config = dict(
    n_layer=16,
    d_model=128,
    n_head=3,
    n_kv_head=1,
    head_dim=32,
    d_mlp=448,
    vocab_size=4293,
    activation='squared_relu',
    norm='rmsnorm',
    norm_place='pre',
    norm_eps=1e-06,
    positions='rope',
    rope_base=1020.0,
    rope_fraction=0.25,
    qk_norm=True,
    attn_scale=0.177,
    bias='none',
    tie_embeddings=False,
    parallel_block=False,
    extras=['some layers without attention', 'local attention windows', 'gated attention', 'value embeddings', 'hashed n-gram embeddings', 'a smear gate', 'an embedding shortcut', 'learned residual scales', 'skips across layers', 'capped logits'],
    init='uniform',
    init_std_qkv=0.0467,
    init_std_o=0.0,
    init_std_up=0.0467,
    init_std_down=0.0,
    optimizer='muon_variant',
    lr=0.0116,
    lr_mult_qkv=0.7,
    lr_mult_o=4.0,
    beta1=0.95,
    lr_head=0.0052,
    warmup_steps=122,
    schedule='wsd',
    decay_fraction=0.676,
    decay_shape='linear',
    final_lr_fraction=0.05,
    batch_tokens=[8192, 16384, 24576],
    seq_len=1024,
    doc_mask=True,
    train_tokens=101800000,
    steps=6289,
    dataset='wikipedia_en',
)
Each number is 50 + 15 x the weight over its row's rms, rounded and kept within 0 to 99. Layers, rows and columns count from 0. The size before them is the row's rms in percent of the matrix's.

# up: layer 8 MLP up, 448x128, rms 0.304, rows 4-30, columns 0-127
# down: layer 8 MLP down (transposed), 448x128, rms 0.161, rows 4-30, columns 0-127
up4 095:53 31 20 40 56 51 47 46 54 22 60 48 56 53 81 47 67 31 27 37 76 63 82 60 65 60 44 34 53 41 46 53 67 10 56 45 57 52 32 36 46 71 71 84 26 41 48 59 34 40 28 64 35 67 50 37 63 62 37 67 43 35 68 41 48 62 56 48 62 52 27 55 38 67 64 60 41 39 42 18 41 60 72 57 40 46 36 50 46 60 28 79 46 43 23 73 64 66 66 79 58 68 65 57 64 53 49 48 39 50 35 44 41 53 38 69 54 54 59 39 45 54 19 64 20 40 32 50
down4 095:51 06 54 36 59 64 53 53 61 31 38 56 52 52 74 59 36 38 36 72 71 53 13 32 30 47 39 72 60 37 55 54 52 43 55 63 41 32 43 54 33 76 40 59 74 31 44 65 72 73 60 62 42 48 74 19 74 80 50 53 57 51 65 73 55 22 41 24 37 53 67 43 79 62 73 28 43 44 27 65 54 39 49 56 74 28 49 73 43 41 54 46 42 38 28 27 50 46 48 34 41 36 67 17 49 39 43 38 46 40 51 58 67 49 50 64 48 22 55 47 46 39 49 53 53 47 60 35
up5 097:48 40 34 61 14 45 47 55 54 82 83 58 28 47 73 55 69 45 27 38 58 39 62 54 86 73 34 31 65 50 45 71 63 53 63 32 53 32 42 37 43 74 55 11 35 65 53 41 60 68 38 59 59 54 23 47 48 32 55 59 73 44 36 42 65 44 36 58 41 69 38 68 60 33 56 51 79 53 49 57 42 59 36 44 58 33 26 47 39 12 47 43 58 62 35 55 54 44 64 58 65 79 60 30 54 58 31 48 49 80 34 57 45 90 45 49 45 52 60 59 46 59 59 60 37 33 68 52
down5 102:43 46 79 34 51 38 53 51 23 46 63 40 45 34 55 36 51 61 61 63 47 33 46 39 53 35 38 47 74 41 33 42 61 86 56 44 59 48 64 34 64 32 36 36 58 44 29 31 64 70 44 58 36 39 56 53 23 57 50 82 30 52 43 52 69 51 62 39 48 50 39 39 42 48 36 48 55 35 32 24 36 39 44 52 63 54 50 39 48 01 60 50 27 74 35 57 52 44 58 56 45 64 70 46 40 46 30 50 52 71 37 26 88 71 30 57 25 54 57 59 09 42 50 80 35 34 47 24
up6 105:66 69 49 56 30 53 59 52 66 25 42 47 49 51 39 60 49 55 35 54 37 59 48 66 33 61 42 22 61 31 44 58 56 36 31 52 51 42 38 47 48 63 46 48 72 45 32 43 91 45 68 30 42 29 69 63 59 14 66 66 44 25 55 48 36 40 84 60 55 48 27 59 20 65 68 44 51 47 68 21 30 54 48 48 37 40 46 25 35 76 35 38 55 54 70 82 24 32 17 41 50 64 43 64 41 56 39 67 70 24 33 39 54 18 37 57 42 49 58 56 42 60 37 52 46 36 67 57
down6 106:72 65 60 48 44 49 37 68 76 45 71 47 94 61 54 47 54 60 61 59 59 62 64 55 50 44 83 44 43 21 59 56 74 46 28 52 69 51 38 47 60 51 73 47 55 55 50 45 47 47 64 62 46 37 55 51 36 50 36 27 46 65 73 81 56 36 76 57 31 31 25 67 09 25 43 50 49 35 50 51 47 41 27 48 39 54 15 45 37 62 50 49 47 50 86 47 66 47 51 69 65 77 35 24 45 64 39 32 38 35 60 41 37 57 68 44 52 48 32 20 56 61 70 68 74 52 40 61
up7 089:56 40 68 34 20 31 65 57 51 84 40 61 47 29 52 62 39 31 49 44 62 20 56 44 19 23 33 40 39 39 81 20 58 39 58 67 76 47 51 56 59 62 52 66 64 49 47 31 51 25 53 46 43 69 64 30 84 51 65 65 49 48 37 56 56 46 53 63 50 61 24 51 41 52 55 42 53 40 53 47 33 38 41 43 27 50 64 51 58 81 58 65 55 44 56 49 38 38 37 65 56 55 71 64 41 63 29 52 65 54 43 27 62 75 62 33 49 37 83 60 50 34 84 35 58 18 69 31
down7 089:53 54 69 51 76 57 37 40 52 51 39 70 30 79 56 41 52 50 74 23 28 40 69 35 49 37 38 43 42 55 58 74 77 41 61 36 29 60 64 23 58 26 28 78 48 74 64 44 54 62 55 69 53 69 63 52 16 61 65 44 28 40 64 40 50 67 69 53 55 65 73 50 81 64 18 71 49 27 44 41 33 46 51 35 28 58 43 59 56 43 35 59 54 76 59 50 53 25 27 46 39 49 56 53 37 59 37 64 42 36 73 48 54 60 70 52 54 30 35 37 68 40 69 63 45 42 79 54
up8 104:25 70 45 36 47 47 37 34 58 48 57 47 53 55 68 48 41 54 23 43 63 54 74 53 59 29 39 55 39 68 42 46 66 39 53 70 53 24 53 62 32 88 25 46 46 50 17 31 72 66 37 50 75 57 59 48 39 35 52 30 49 08 60 45 32 64 76 74 57 48 53 57 61 63 35 32 75 36 28 66 33 49 77 54 41 44 75 12 48 71 58 25 53 58 57 65 36 68 23 52 63 44 57 40 54 58 43 46 41 41 30 31 49 53 41 57 35 39 74 64 50 38 49 60 51 56 76 64
down8 100:33 88 43 49 65 56 34 66 99 60 39 44 59 70 62 58 53 72 58 40 41 51 67 52 65 32 37 57 26 45 48 30 43 34 44 49 26 50 37 35 43 31 20 16 39 39 50 58 56 41 62 50 48 58 42 53 43 59 23 27 44 44 69 61 50 65 46 39 46 46 29 57 40 63 46 32 46 28 63 38 44 57 55 50 70 40 52 59 78 84 63 39 37 49 52 53 15 30 55 50 44 47 43 64 76 42 50 26 76 38 40 36 60 39 54 43 49 60 53 26 50 48 78 38 45 33 86 64
up9 108:76 69 29 79 41 79 43 37 65 57 52 64 40 41 42 35 45 25 44 63 65 50 62 28 25 32 43 32 47 55 46 46 28 88 47 44 39 55 46 54 57 61 44 32 29 38 34 45 77 12 56 23 45 51 59 46 60 67 44 45 63 21 40 63 25 40 47 61 55 46 13 71 73 69 42 59 75 47 48 32 48 67 86 66 38 48 46 31 42 49 41 50 49 61 55 56 48 61 43 53 44 45 56 38 39 43 30 62 56 57 80 58 51 58 51 66 44 45 21 54 54 16 52 63 40 32 69 53
down9 105:55 36 18 57 44 42 44 36 31 56 38 63 33 42 47 37 51 29 43 53 62 37 52 43 36 51 34 31 28 43 54 59 44 45 34 50 19 61 80 56 48 63 57 24 42 48 61 17 34 24 42 28 49 64 45 35 80 46 39 41 77 59 40 69 67 54 54 55 64 77 40 50 45 67 46 57 68 36 42 40 62 66 54 49 41 54 50 51 42 66 37 32 47 64 55 51 60 61 72 38 79 38 59 51 26 50 43 42 62 68 63 38 79 37 47 07 77 48 27 69 60 43 52 66 74 39 88 74
up10 114:38 40 46 46 42 49 48 44 70 45 43 54 47 60 66 60 77 29 47 53 53 52 45 34 60 35 87 69 53 49 48 63 38 45 66 61 32 63 46 73 64 42 66 44 42 60 53 39 21 31 66 56 39 50 83 56 33 66 55 51 46 53 61 51 33 71 50 71 24 29 58 52 52 82 50 47 56 34 55 30 71 34 61 62 53 36 72 78 50 75 67 62 71 89 40 51 45 85 50 61 48 62 50 53 36 29 46 77 85 60 84 54 42 56 42 57 24 56 58 52 36 65 30 44 39 48 69 70
down10 117:38 54 44 33 52 47 34 47 53 49 50 51 55 72 47 65 35 64 44 55 63 44 74 69 36 59 78 55 47 47 47 30 48 48 41 43 73 50 57 71 57 41 35 60 70 37 33 45 44 33 52 46 32 48 76 61 70 52 58 77 47 47 73 42 49 69 75 48 23 64 36 65 62 50 26 52 34 42 44 28 72 54 67 63 39 65 60 41 18 73 39 50 38 63 70 46 34 78 69 41 43 65 77 38 63 61 52 65 68 39 83 72 37 51 43 81 38 37 55 67 72 66 41 46 86 51 13 59
up11 100:28 63 71 50 75 35 51 56 46 39 39 37 39 69 66 54 63 45 64 34 59 66 61 53 45 65 37 64 25 53 66 53 78 35 63 44 62 44 38 46 26 44 49 36 80 47 55 57 49 33 42 58 47 45 68 40 38 24 38 58 74 41 62 50 38 81 26 43 39 49 55 63 56 55 29 69 26 78 83 45 29 53 72 60 60 60 48 10 37 51 89 47 45 36 89 46 39 40 57 48 46 50 60 49 44 57 33 52 41 08 51 30 65 56 75 43 49 46 28 52 49 52 73 41 50 43 48 38
down11 095:58 55 73 27 26 49 57 39 33 66 66 34 43 38 81 52 34 44 39 56 47 72 53 39 59 39 82 48 35 31 26 62 51 51 55 38 48 51 45 57 63 26 49 67 62 49 43 49 53 53 36 47 49 51 36 74 40 21 52 53 52 23 58 56 46 58 45 41 60 44 52 47 31 40 42 38 37 23 46 22 78 99 52 58 61 53 54 71 39 38 75 39 42 57 51 57 70 38 50 64 08 88 80 35 38 62 46 63 48 33 67 46 32 35 56 60 57 56 44 68 80 39 46 45 49 48 42 49
up12 099:34 56 41 66 23 72 35 40 36 63 48 45 40 55 63 31 53 48 30 61 35 63 62 48 61 52 27 39 71 26 82 78 43 41 57 60 51 27 50 54 31 58 39 40 43 51 63 68 55 63 37 46 33 68 47 44 49 62 62 46 11 75 67 61 58 40 75 70 64 51 60 17 38 33 41 65 56 65 72 55 44 30 59 37 59 52 52 38 62 58 71 66 24 53 37 29 10 47 55 43 76 51 35 64 51 56 45 43 64 41 60 26 54 60 34 65 63 50 45 57 25 57 71 22 53 38 51 20
down12 096:28 36 42 54 60 44 61 53 75 56 57 45 42 28 48 62 64 49 57 20 45 72 55 26 47 52 40 24 58 56 69 68 64 99 68 33 46 44 39 54 45 60 50 43 48 91 39 42 19 49 52 36 45 52 60 78 46 44 30 50 43 40 50 36 30 26 53 57 65 77 76 48 71 39 55 78 38 48 51 43 74 50 49 59 28 31 54 17 65 74 46 39 46 63 62 50 34 47 42 74 79 22 57 65 72 65 46 45 62 70 43 61 38 52 48 46 62 59 53 52 50 35 35 48 60 63 40 40
up13 102:48 20 51 47 55 74 61 72 32 47 39 73 47 55 79 60 47 42 64 55 38 40 42 79 63 24 73 49 20 31 46 60 80 57 63 62 66 63 45 40 61 84 68 60 40 52 51 38 51 27 48 23 66 41 33 52 63 79 50 30 46 28 61 62 70 51 48 48 39 40 41 74 84 46 42 41 57 69 29 26 28 54 66 61 44 46 45 56 73 45 58 57 39 72 48 40 42 53 55 49 51 47 39 78 39 36 65 67 37 44 47 40 45 41 33 33 48 79 46 64 70 35 64 43 22 60 31 71
down13 101:40 46 53 29 31 66 58 57 19 67 43 55 78 50 86 60 29 61 64 53 64 53 55 54 56 46 38 58 59 65 55 61 35 72 53 47 28 32 55 23 49 66 58 48 35 58 81 80 45 17 66 49 53 59 55 63 44 50 59 53 62 37 57 26 30 38 41 51 63 52 46 48 57 35 23 79 68 43 68 59 27 48 37 83 60 59 34 56 33 59 55 58 41 32 51 45 53 38 39 71 79 47 37 73 54 63 55 69 47 51 35 37 29 37 44 79 72 46 76 68 59 22 27 53 51 70 38 48
up14 096:55 41 44 61 68 21 68 57 33 61 58 35 37 46 44 72 31 54 42 42 70 79 61 43 65 63 37 37 54 43 59 35 42 50 67 66 50 85 46 68 46 47 52 46 57 37 33 65 50 55 73 71 37 31 45 42 56 38 43 41 73 41 53 59 52 54 40 69 39 51 51 46 53 36 74 31 09 21 61 42 33 45 72 39 45 49 44 17 57 42 93 54 30 44 43 35 29 56 26 52 35 67 70 70 34 56 61 67 32 47 50 69 46 69 41 49 51 55 38 42 39 22 53 54 66 78 74 24
down14 105:55 59 48 71 31 81 68 64 61 17 51 30 37 94 44 47 44 50 47 68 49 52 46 30 51 66 68 44 26 36 42 43 18 41 35 59 48 71 38 52 33 46 81 31 69 61 41 45 58 45 15 68 60 69 49 64 46 26 32 66 52 43 29 43 58 54 37 36 44 11 58 52 52 52 34 22 65 52 52 47 34 46 47 55 75 50 59 57 39 49 44 28 62 34 60 33 37 43 46 37 48 26 35 28 53 66 34 41 53 42 60 31 50 67 43 66 39 80 40 38 62 56 62 17 44 42 48 36
up15 094:56 72 27 48 56 57 63 51 54 59 39 61 49 39 39 43 29 63 32 31 48 70 43 59 48 47 17 40 61 60 45 21 67 57 33 75 62 62 41 61 30 61 54 41 77 28 41 38 65 51 75 29 69 55 47 69 69 31 30 12 42 60 47 76 69 12 52 47 65 56 62 57 63 42 42 57 48 60 63 48 45 29 65 33 84 31 70 49 73 54 44 56 42 49 61 68 48 52 75 66 66 43 63 59 46 28 47 62 50 47 35 72 50 91 41 34 50 43 44 27 69 52 47 68 49 51 25 41
down15 090:31 50 50 53 44 48 63 34 42 54 59 51 44 58 28 10 65 57 43 39 60 84 40 25 23 46 50 47 36 41 50 55 39 57 48 30 77 48 49 60 64 69 88 51 73 29 55 85 50 66 46 50 52 44 53 56 39 19 57 67 48 61 43 64 56 45 53 65 44 38 52 86 43 58 53 58 41 36 45 78 58 59 68 63 65 55 45 65 55 48 32 23 26 36 44 69 56 53 61 55 69 44 61 79 53 50 64 53 38 46 25 48 38 40 24 66 20 64 35 70 48 34 41 51 83 25 48 72
up16 093:39 80 43 38 37 40 39 45 77 48 40 56 29 54 41 56 26 73 38 78 70 51 40 46 31 47 35 53 45 58 61 42 57 58 83 47 49 74 64 30 76 49 35 25 61 36 33 73 72 41 36 58 76 38 38 35 57 46 55 60 69 59 07 49 71 55 35 52 86 55 37 63 58 38 44 60 46 20 61 47 78 28 44 55 71 69 32 56 35 48 49 54 61 69 46 54 58 38 66 44 36 57 53 41 76 41 45 66 30 49 70 38 67 60 59 61 51 35 60 21 63 40 71 55 40 40 44 68
down16 092:56 36 60 81 67 43 70 50 69 53 20 62 42 32 39 68 55 15 38 61 48 72 62 24 41 50 56 34 37 32 40 34 58 55 60 51 56 59 52 56 67 42 60 26 32 28 62 44 68 75 47 45 47 57 34 32 45 49 63 37 45 45 35 26 17 11 88 11 63 69 43 73 69 50 62 41 41 55 47 42 66 48 40 60 52 61 46 59 39 29 61 57 57 27 61 57 48 52 79 57 40 63 50 65 56 43 69 37 29 62 46 79 62 42 33 34 38 64 43 36 46 30 49 51 32 49 54 42
up17 103:48 44 48 44 52 45 69 33 44 38 95 64 37 48 28 59 67 51 64 48 54 51 48 39 58 61 44 27 21 48 62 59 38 48 53 72 80 39 79 45 60 65 36 22 61 52 37 52 55 49 57 71 33 16 55 47 60 80 27 48 56 31 57 50 53 27 65 51 26 54 59 36 38 53 41 60 74 13 28 51 53 68 48 45 63 59 76 39 67 34 53 15 35 59 47 48 36 70 63 41 42 67 65 34 52 48 10 71 57 39 53 47 51 53 61 69 40 56 58 49 29 66 33 55 32 40 62 61
down17 100:38 33 48 45 59 36 72 59 41 50 78 63 52 66 60 45 57 77 36 20 31 47 24 36 31 33 39 29 68 62 69 53 54 57 45 56 39 54 52 48 77 55 56 60 56 90 64 42 39 28 47 61 65 51 42 75 65 33 45 56 23 31 39 53 66 69 55 81 55 66 53 49 20 56 21 61 51 35 62 57 83 45 34 56 07 43 37 41 55 49 64 69 53 51 76 57 47 72 50 69 58 41 52 68 34 51 57 48 37 64 37 38 50 48 59 54 48 57 29 43 82 67 45 59 30 35 37 61
up18 103:59 43 59 19 62 49 86 26 33 59 57 69 69 55 63 56 62 52 50 65 91 72 79 65 31 50 40 41 56 71 36 67 59 28 65 41 73 20 59 45 64 33 60 75 71 56 45 65 52 34 41 26 40 46 64 38 48 37 56 60 43 49 41 39 42 56 50 73 38 52 71 47 29 49 36 53 50 20 43 63 73 25 64 48 54 38 58 17 32 46 66 43 69 59 55 70 58 38 47 54 49 61 69 40 57 58 26 52 49 47 55 43 69 42 38 60 42 40 28 70 59 19 38 61 39 25 68 36
down18 101:82 36 33 38 60 54 36 40 34 47 44 47 51 70 30 72 49 59 40 42 65 58 51 30 63 31 52 34 46 68 61 48 56 41 78 26 41 41 56 52 64 51 47 69 72 64 63 66 30 82 75 47 37 60 36 37 50 34 72 28 29 50 61 63 63 45 74 47 22 67 67 77 36 58 40 28 55 39 43 42 46 30 59 57 39 31 55 41 53 29 39 49 49 59 59 77 50 63 63 49 48 56 88 30 44 57 96 43 35 38 46 61 50 49 36 55 27 43 56 75 59 73 44 68 19 46 53 46
up19 085:46 44 43 65 65 50 34 43 57 52 68 81 55 48 43 51 63 77 67 44 72 67 38 52 52 52 27 62 54 51 49 78 36 42 46 43 56 54 86 55 46 39 53 23 50 69 20 51 42 49 38 39 51 65 53 53 52 43 82 39 23 52 39 79 43 48 62 46 56 36 62 58 41 19 27 66 45 42 20 62 52 49 61 03 41 50 49 42 35 54 60 33 57 63 21 54 46 38 42 52 75 61 62 54 36 19 63 41 55 52 32 40 40 28 15 34 75 56 57 51 52 54 65 36 57 53 19 29
down19 091:58 49 23 60 39 80 44 34 44 48 34 49 82 42 42 70 35 53 50 28 50 38 50 50 33 39 35 41 57 62 35 26 40 20 61 38 69 25 59 31 31 58 56 18 62 55 34 49 44 48 60 42 37 46 30 37 69 48 52 44 66 41 40 26 65 18 37 46 50 16 13 45 45 42 38 58 59 40 45 76 45 54 73 36 50 60 52 65 36 42 48 38 54 54 48 62 25 58 56 26 32 49 49 42 37 37 34 32 63 20 51 36 58 37 52 45 45 42 60 73 29 19 59 76 69 58 18 58
up20 099:53 44 74 46 30 48 51 38 40 71 56 30 75 37 39 33 53 64 51 25 60 34 28 25 68 19 80 66 59 38 46 46 31 29 64 42 53 68 33 46 51 41 80 64 35 48 51 65 60 44 48 49 38 20 24 66 24 79 75 41 53 56 27 56 68 41 44 33 30 47 46 56 56 52 45 46 53 66 59 70 59 57 25 58 31 23 30 29 72 51 45 29 66 43 61 70 38 56 57 57 47 59 50 33 44 62 37 55 67 39 30 35 45 66 33 62 63 64 54 42 44 56 24 31 60 29 58 74
down20 095:61 40 27 49 81 63 45 60 32 48 43 38 40 42 44 60 15 70 38 64 38 64 63 41 67 66 38 69 52 24 49 28 77 21 34 73 38 22 42 67 62 79 67 47 36 65 51 68 50 62 64 42 53 22 65 52 49 46 19 51 66 36 48 47 66 62 63 26 43 47 32 23 78 54 51 69 51 55 40 67 55 54 68 55 42 57 41 60 14 66 69 43 20 49 43 65 32 45 61 50 63 43 60 49 65 51 41 25 34 24 60 59 51 41 53 58 54 58 63 54 39 42 24 28 58 50 34 50
up21 108:41 39 37 67 45 67 76 32 71 39 39 41 26 33 46 48 31 63 20 62 49 44 68 64 52 51 53 70 61 54 74 84 69 69 43 75 46 39 47 69 87 48 56 59 51 68 31 77 65 46 35 24 42 46 37 55 73 39 51 31 52 61 38 43 74 78 40 35 62 43 62 55 46 66 76 40 24 76 43 29 74 69 63 53 48 51 61 48 65 52 49 56 73 58 77 42 78 50 32 40 42 69 70 52 46 30 35 29 27 50 49 55 46 66 66 64 52 44 34 52 42 39 64 45 52 47 39 61
down21 101:75 44 69 43 32 51 64 32 53 24 64 69 55 77 47 68 32 31 59 69 86 44 58 71 45 69 40 72 22 59 50 53 57 40 47 55 52 49 55 47 35 65 63 74 46 40 49 51 44 61 81 33 61 67 48 33 57 67 42 53 43 57 44 52 49 36 30 40 34 67 21 54 68 52 69 47 51 47 46 44 20 45 52 56 14 32 56 53 55 53 21 41 66 53 56 23 55 49 57 38 40 56 37 18 55 42 49 57 31 46 50 51 27 76 49 39 74 19 70 27 29 46 53 25 44 67 25 59
up22 103:46 30 78 45 47 34 30 75 17 68 49 46 41 56 39 70 28 47 88 48 67 69 48 25 48 48 38 36 39 38 70 63 54 50 61 41 53 58 61 32 60 34 50 55 61 33 57 64 32 19 45 59 52 60 56 54 19 56 63 54 49 67 14 29 58 43 63 51 42 44 33 45 15 33 47 77 39 54 77 20 64 69 68 80 28 44 40 50 62 53 53 53 41 32 82 43 42 47 33 55 41 50 59 25 52 50 58 79 35 54 50 45 49 35 29 47 36 53 68 57 66 50 46 40 31 52 43 49
down22 092:44 71 29 83 47 44 46 53 41 33 75 19 33 46 55 46 54 49 63 31 56 73 59 35 40 74 27 36 42 33 46 55 34 50 28 52 57 77 69 47 62 41 45 38 32 32 57 62 43 23 44 38 61 65 55 48 51 61 32 56 54 48 68 46 44 63 54 32 41 40 71 47 48 36 29 69 54 76 26 34 39 37 47 49 62 74 58 36 63 37 64 43 43 70 52 54 61 52 68 42 12 57 37 18 52 68 60 45 52 35 12 76 23 61 54 65 36 71 43 50 74 58 33 53 63 63 78 61
up23 096:13 60 30 33 74 58 34 50 17 46 62 55 53 57 52 51 51 41 49 47 46 60 50 56 41 97 51 53 69 56 50 74 38 34 68 30 41 17 74 47 47 23 27 50 52 55 46 75 21 45 48 46 43 37 63 58 79 54 44 14 27 55 74 45 65 54 68 46 50 52 73 40 60 58 72 54 37 56 45 49 67 76 83 22 70 57 55 27 71 42 52 42 85 58 59 63 68 48 56 36 54 58 61 65 44 48 55 57 40 46 35 37 52 53 35 42 45 42 41 34 44 42 42 50 57 63 43 23
down23 103:66 52 38 80 73 23 49 23 33 31 55 57 52 70 47 84 64 34 48 49 65 57 63 72 48 51 36 72 49 39 52 76 53 37 47 48 78 29 62 47 29 85 78 54 71 67 36 47 51 72 60 71 60 38 50 34 25 36 58 41 44 45 75 49 36 50 56 50 32 74 41 77 56 50 47 53 38 67 43 38 61 64 35 38 59 27 63 67 16 51 41 55 62 56 56 57 45 44 71 42 77 53 24 60 78 43 51 42 55 28 47 42 33 50 61 39 49 43 32 78 48 42 72 38 59 61 37 49
up24 089:88 53 23 48 70 59 48 42 45 39 70 37 60 51 79 43 46 63 50 45 63 62 57 64 31 46 53 62 89 49 58 45 75 27 72 49 41 35 36 60 56 74 45 41 53 47 36 53 50 53 28 47 76 35 38 42 41 23 50 44 35 47 46 41 53 33 33 56 38 17 29 78 26 71 36 42 48 37 43 44 58 71 45 80 53 59 43 67 33 47 43 32 77 58 85 42 40 40 57 32 26 65 35 68 77 61 41 39 51 62 69 37 48 39 69 62 72 45 46 46 28 52 44 58 74 56 64 52
down24 096:42 60 40 25 38 58 41 59 26 44 56 41 35 47 42 77 40 66 37 53 60 57 72 51 50 50 41 26 81 54 57 57 59 51 54 35 53 57 48 52 55 55 44 34 48 40 59 68 55 19 59 53 43 37 46 33 52 53 53 34 11 56 29 39 39 21 58 26 59 50 41 80 75 76 70 28 79 56 26 44 60 70 48 52 42 13 55 75 62 42 74 60 58 77 43 52 62 64 57 86 14 47 42 35 38 49 46 42 56 62 58 51 60 21 32 50 50 55 43 26 48 42 57 47 33 69 46 28
up25 099:27 72 52 71 33 33 61 58 51 53 27 27 55 23 61 50 34 65 32 52 86 72 36 79 22 47 47 35 50 65 61 19 55 25 84 17 40 53 53 46 35 37 60 51 54 26 37 68 41 63 33 35 38 34 49 58 54 53 54 46 47 52 46 40 42 64 52 50 40 70 42 59 56 43 40 51 48 43 41 34 50 46 43 58 28 34 56 42 17 58 69 63 32 44 70 43 46 79 61 47 53 49 56 31 46 35 65 44 46 68 30 30 36 90 43 71 23 55 58 53 71 62 33 51 52 29 41 65
down25 095:40 70 77 68 50 52 42 44 30 59 28 38 58 50 38 45 56 60 57 74 44 70 43 54 27 15 29 26 41 49 47 28 62 25 46 33 49 50 49 42 70 59 44 35 29 21 30 43 35 66 51 76 47 51 31 58 46 43 46 61 67 34 61 40 47 72 28 24 42 42 47 80 35 39 59 67 56 38 44 58 50 52 48 56 41 17 56 59 46 92 87 46 55 71 47 30 66 58 48 45 68 49 54 38 42 30 56 46 66 52 56 31 27 34 55 42 45 17 49 25 47 47 33 46 67 41 50 25
up26 102:39 55 43 36 42 30 38 36 39 57 51 69 24 49 57 51 40 76 64 41 59 63 54 58 39 48 44 62 50 58 65 45 54 49 44 48 55 37 70 22 46 48 31 68 36 55 51 49 49 53 59 42 51 19 44 30 33 58 69 38 31 83 31 73 58 59 35 69 81 29 68 58 56 47 62 87 45 41 84 49 81 48 54 67 14 58 42 28 41 35 65 65 46 56 48 32 79 34 59 29 50 49 57 41 35 26 66 43 49 69 28 58 67 35 48 54 77 53 53 62 12 47 43 75 55 40 42 53
down26 102:60 43 60 72 48 51 71 21 40 56 43 48 49 39 58 22 86 65 45 16 52 48 47 34 56 56 44 76 25 82 57 27 52 73 50 34 60 48 40 45 37 55 48 53 59 20 52 49 59 50 57 48 67 53 35 46 55 70 48 34 50 61 29 87 38 44 48 30 68 19 58 55 42 34 43 42 52 48 46 85 21 32 41 35 41 48 21 68 47 48 53 60 36 48 29 33 40 22 43 52 46 55 28 63 32 40 45 19 50 65 44 36 55 53 54 31 79 54 27 46 18 38 52 48 38 46 53 60
up27 100:42 61 33 75 41 45 45 40 73 50 25 37 33 61 68 46 59 49 27 16 63 61 41 53 52 66 52 58 43 53 44 80 66 50 72 58 57 57 69 50 41 55 74 40 32 43 45 41 60 40 87 56 65 30 24 71 57 49 69 42 42 40 55 49 41 49 43 73 49 76 72 71 37 57 79 90 80 24 49 63 48 40 69 64 62 34 54 58 67 50 42 76 65 36 40 57 52 50 70 41 60 46 71 34 56 42 63 57 52 88 46 61 43 42 43 50 33 34 77 51 55 56 64 65 75 51 62 41
down27 100:67 66 45 50 58 39 68 49 73 42 35 49 60 41 56 42 42 27 49 36 48 27 26 67 52 81 45 37 36 22 62 18 49 56 46 26 51 87 53 62 52 47 55 33 16 67 70 58 38 42 66 45 54 45 11 82 55 46 44 38 27 48 59 52 36 58 46 59 47 60 61 49 47 26 26 65 86 22 45 55 32 36 32 59 57 36 43 35 51 74 38 52 53 36 68 81 69 56 59 52 49 78 63 58 53 65 43 33 58 57 57 66 76 69 74 40 47 36 40 41 57 61 56 49 55 38 55 62
up28 099:39 52 26 35 18 41 44 49 54 29 42 62 27 26 73 55 60 67 42 52 46 34 57 53 29 41 54 62 37 18 51 31 61 67 61 40 38 37 44 66 64 77 74 51 40 63 37 46 67 57 64 59 52 65 39 60 52 56 46 46 20 37 21 86 41 33 50 47 57 58 52 60 22 32 66 72 56 56 79 30 68 48 53 62 43 47 64 51 51 71 68 54 85 52 64 37 67 55 63 35 46 53 36 52 55 49 60 53 51 84 30 34 36 33 35 44 67 65 34 52 81 35 78 56 37 54 60 32
down28 095:29 63 51 43 30 47 64 51 63 36 52 48 63 38 55 42 54 64 55 34 32 50 60 46 99 49 52 34 20 57 38 40 36 63 59 66 62 40 32 53 67 68 18 39 61 20 45 50 53 73 58 34 61 68 30 39 55 23 58 29 61 62 48 38 37 51 58 50 63 73 31 54 53 33 53 72 66 62 60 32 42 44 28 77 64 17 17 59 42 47 47 44 36 38 47 43 22 82 52 56 50 69 39 22 45 66 47 73 63 43 34 65 57 36 49 56 77 41 48 63 68 55 27 42 59 55 49 61
up29 112:61 30 26 45 70 72 36 71 58 44 74 43 52 80 34 41 53 62 30 52 45 66 57 15 29 34 37 62 40 72 36 44 50 54 65 90 57 66 45 80 32 56 41 62 52 34 61 43 47 37 88 51 73 64 59 73 64 61 65 38 45 46 60 64 41 55 18 46 30 47 34 66 61 62 55 66 47 44 52 62 53 58 37 61 59 22 42 58 56 44 34 52 33 41 31 62 50 65 71 29 37 37 35 37 49 33 50 51 76 43 41 28 58 72 46 42 63 57 74 71 38 60 42 47 49 27 41 75
down29 105:35 55 71 45 50 79 13 68 40 46 42 58 61 45 60 47 49 48 44 47 49 61 33 51 67 60 31 47 38 35 32 45 65 29 56 37 48 33 85 55 68 44 62 47 64 44 75 95 33 24 65 67 44 15 38 93 65 43 21 50 51 45 56 68 53 86 65 35 65 40 70 44 15 63 24 58 40 38 54 58 61 40 53 48 66 48 60 50 59 54 41 64 55 44 38 36 41 47 46 44 31 49 43 43 42 66 39 61 55 44 50 19 62 20 49 45 56 57 58 71 54 48 27 41 38 48 45 39
up30 102:56 57 47 33 49 46 47 51 48 46 68 59 62 24 47 70 36 48 37 61 38 68 88 53 39 65 68 39 55 54 59 68 50 51 58 61 59 55 32 55 37 43 68 51 87 68 66 59 55 70 58 53 47 60 32 51 45 49 22 67 70 55 58 42 66 38 46 48 68 57 64 23 61 93 48 51 34 63 29 78 55 42 62 62 66 24 52 61 46 53 69 36 39 66 35 42 46 55 58 42 66 71 42 36 49 43 34 54 48 75 72 33 73 46 61 80 26 83 62 42 24 69 46 73 70 71 63 32
down30 103:51 36 69 56 57 56 46 54 48 31 62 32 34 51 47 82 39 52 39 62 63 53 40 35 59 40 66 77 71 41 49 59 86 59 42 56 43 35 56 50 47 73 48 79 53 29 57 59 86 74 55 46 55 79 60 55 48 36 46 63 65 64 55 55 08 50 51 77 51 72 44 61 57 33 42 40 82 68 29 62 62 51 79 45 55 47 32 46 57 52 41 44 44 45 38 46 87 51 66 64 24 41 49 55 46 37 30 36 62 31 66 59 55 48 36 16 25 57 56 41 54 56 33 47 63 11 43 42